config.toml
n_head = 2
n_kv_head = 2
head_dim = 64
activation = "tanh_gelu"
norm = "layernorm"
norm_eps = 1e-06
positions = "learned"
qk_norm = false
bias = "none"
init = "trunc"
init_std_down = 0.0
schedule = "wsd"
decay_shape = "linear"
final_lr_fraction = 0.0
steps = 4334
Each number is 128 + 32 x the weight over its row's rms, rounded and kept within 0 to 255. Layers, rows and columns count from 0. The size above them is the row's rms in percent of the matrix's.

# layer 2 attention query, 128x96, rms 0.192, rows 114-120, columns 0-95
size [ 87  72  83  93  68  68  82]
[[ 93  91 106  96 133 116 145 161 103 124 142 140 135 175 175 119  54 191 123 111 108 170 113 122  77 104 153  96 137 100 113 156 152 149  81 113 154 113 132 173  76 100 155 128 168 130  85 100 145 173  80 111 131 120 113  92 140 173 115 175 125  95  73 134 134 175 184 151 130 198  63 102 103 165 102 124 163 107 152  83 118  85 142 116  56 162 103 145  85 119 127 177 127 141 165 121]
 [124 117 143 144 118 137 140 122 101 153 109 129 128 177 139 126  86 151 133  65 126 121 152 141 117 153 130 144 140 104  96 188 106 150 123 143 197 107  90  92  64  90 192  94 103 112  97 110 104 145 137  65 118 127 130  47 101 139  70  77 130 129 196 147  57 129 109  98 116 108  43 127  71 127  72 119 126  85 123 114 136 164 144  98  83  96 113  97 130 117 153 156 146 114 162  92]
 [108 107 173 139 101 112 149 140 134 115 140 138 153 193  98 133  71 124 111 109 125 157 119  57 161  52 132 131 130 129 106 167 169 117 179 110 143 122  46 105 104 176 115  93 126  83 100 168 217  83  73 116 165 148  87 157 176 171 117 146 141 126  95  93 123 108 131 137  93 168 101 122 150 136 130 187  71 103 150 109 130  90 117  78 141 146 147 129 109 111 104 143 113 129  67 129]
 [ 86  76 107 146  96 169 120  77 115 141 170 121  94 141 157 101  79 174  61 139 137 113 150 141 122 124  92 139 145 103 157 124  84  63 108  60 139  93  88 142 117 110 122 117 144 123  39 125 133 131 104 124 128 159 107 109 126 154 140  74 138 101 106 139  57 101  98  94 164 128 103  80 114 111 110  61 150  91 134  98  87 118 135 107 107 114 126 120  54 140 169 199 100 158 157 102]
 [ 65 146 205 160 177  96 127 178 107 121 188 148 143 174  99 113 159 108 142 125 132 102  93 124 138 132 123 138 193 138 152 145 142 137 193 103 143 131 150  92  63  80 192 109 145 146 120 111 189 154 111 121 145  86 123 109 186 113 121 139 142 142  95 122 126 105 162 153  57 116 133 160 178 112 126 144 157 103 193  78 140 139 111 103 101 174 122 130 189 146 180 119 134 105  97 151]
 [133 151 168 139 182 121 147 115 100 131 132 137 161 173  93 113 110 129 188 111 132  76 122 137 156 101 116 136 207  81 164 152 174 164 111 180 193 117 128 127  87  98  77  54 131 126 111 110 112 140 143 114 141 120 103 150 105 146 157 106 125 166 119 197 106 114 186 105  95 144  95 129 115 137 128 161 206 139 103  82 167 115 177 121 133  95 137 133 154 109 113  78 117 210 164 154]
 [ 90 118 137 156 131 139 150  74 202 151 136 104 149 173 129 156  89  94 147 136 145 151 106 106 100 151 102 164 171 114 145 168 135 110  66 149 148 115 136 180 126 137 125 159 139 135 125 122  66 202 137 145 148 148  84 111  90 101 151 124 106  98 185 138 133 159 117 105 150 127 118 149 126 210 106 114 150 185 205 204  54 141 127 140  91 112 122 178 131 117  89 166 155 129 164 154]]
# layer 2 attention key, 128x96, rms 0.189, rows 114-120, columns 0-95
size [ 79  71  89  78  65  64  77]
[[144 128 127 122 108 184 195 112  96 149 133 128  58 108 161  73 113 147  95  87 132 137 184 110 104 116 127 126 106 192 174 149 139  77 160 133 118 163 147 160 117 143 178 152  99 145  82 142 164 106 116 112 149 134 192  91 142 188 126 115 148 118 148 159 112 122 118 133 192 147 146 167  86 152 167  96 106 160 116 182 109 172 104  80 123 121  81 131  87 178 119 163 159 203 153 146]
 [160 175 145 154  54 106 100 108 154 166 112 147 159 120 137  87 180  93 116  99 171 110 115 177  92 128 131 152 145 134 142 162 107 108 123 155 169 119  92 139 135 121 183 203 112 153  70 120 159 138 120 119 103 131  70  95 164  81 116 133  99 117 132 169  72 217 110 152 155 121  90  85  92 135 132 106  70 146  82 167 138 154 162 142 148 146  94 162 117 173 136 193 153 128 148 134]
 [168  88 169 122 102 106 179 142 110 163 117 169  77 150  81 145  63 198 106 130 155 190 174 173 157 139 133 140 167 187  87 159 151 118 129 182 127 101 112 125  99 181 138 110 106  95  95 157 123 131 157  89 128 122 203 136 143 193 157 199 143  91 138  89 116 114 148 112 127  78 126 111 108 171 156 157 123 117 125 130 155 117 124 163 157  81 113 125 129 137 155 102 138 134  60 142]
 [153 159 130 140  27  57 126 109 146 135 133  80 125 108 142  98 133 142  98 160 119  30  99 142  91 136  61 136 131 151 146 139 166 168 144 105  91 156 155  79 141 147 147 168 129 151 127 131 164 114  91 114 155 121  65 155 145 113 100  79  88 102 135 145  87 141 152 143 186  96 103 164  78 106 151  93 147 182 169  72 120 153 125 116 158 115 127 131 164 139  76 162 112 132 112 154]
 [154 100 118 157 106 163 106 165 136 119 112 167 101 161 127 192 124  77 117  70 142 176  97 107 118 125 156 137 104 105 148 108  83 147  82 133 130 145 140 124 140  98  87 145 154  60 107 109  60 228 162 111 114 103 112 141 165 124 149 153 138 117 138 112 138 140  90 122  88 189  92 170  92 137  90 189 109 125 166 106 127 112 135 194 168  86 154 144 163 161 171 135 159  80  85 117]
 [104 136  96 144 122 153 154 141 106 121  97 132  97 138 138 153 163  17  98 111 164 169  95 104 104 120 152 135  67 104 178 127 124 150 118  88  93 170 166 167 149  79  91 113 128 124 113 173  76 200 152 128  97 110 124  68 145 118 133 171 132 118 131 142  98 190  85 144  84 106 112 165 145 112  88 201 112 110 137 106 109 138 102 164 183 112 155 180 131 162 106 133 161 123  92 149]
 [165 137 130 175 158 190  74  62 123 188 173 108 131 162 110 129 157  88 145  98  87 158 167 166 133 130 134 107 124 122 136 120  54 120 144 132 114 131 127 137  75  29 146 120 138 120  86 166 153 171 145  98 123 107 181  84 115 156 144 143 110 121 139 102 137 125  92  86 177 126 135 118 138  92 140 118 124  94 128 194 179 125  98 115 114 165 139 104  52 154  96  90 170 161 155 146]]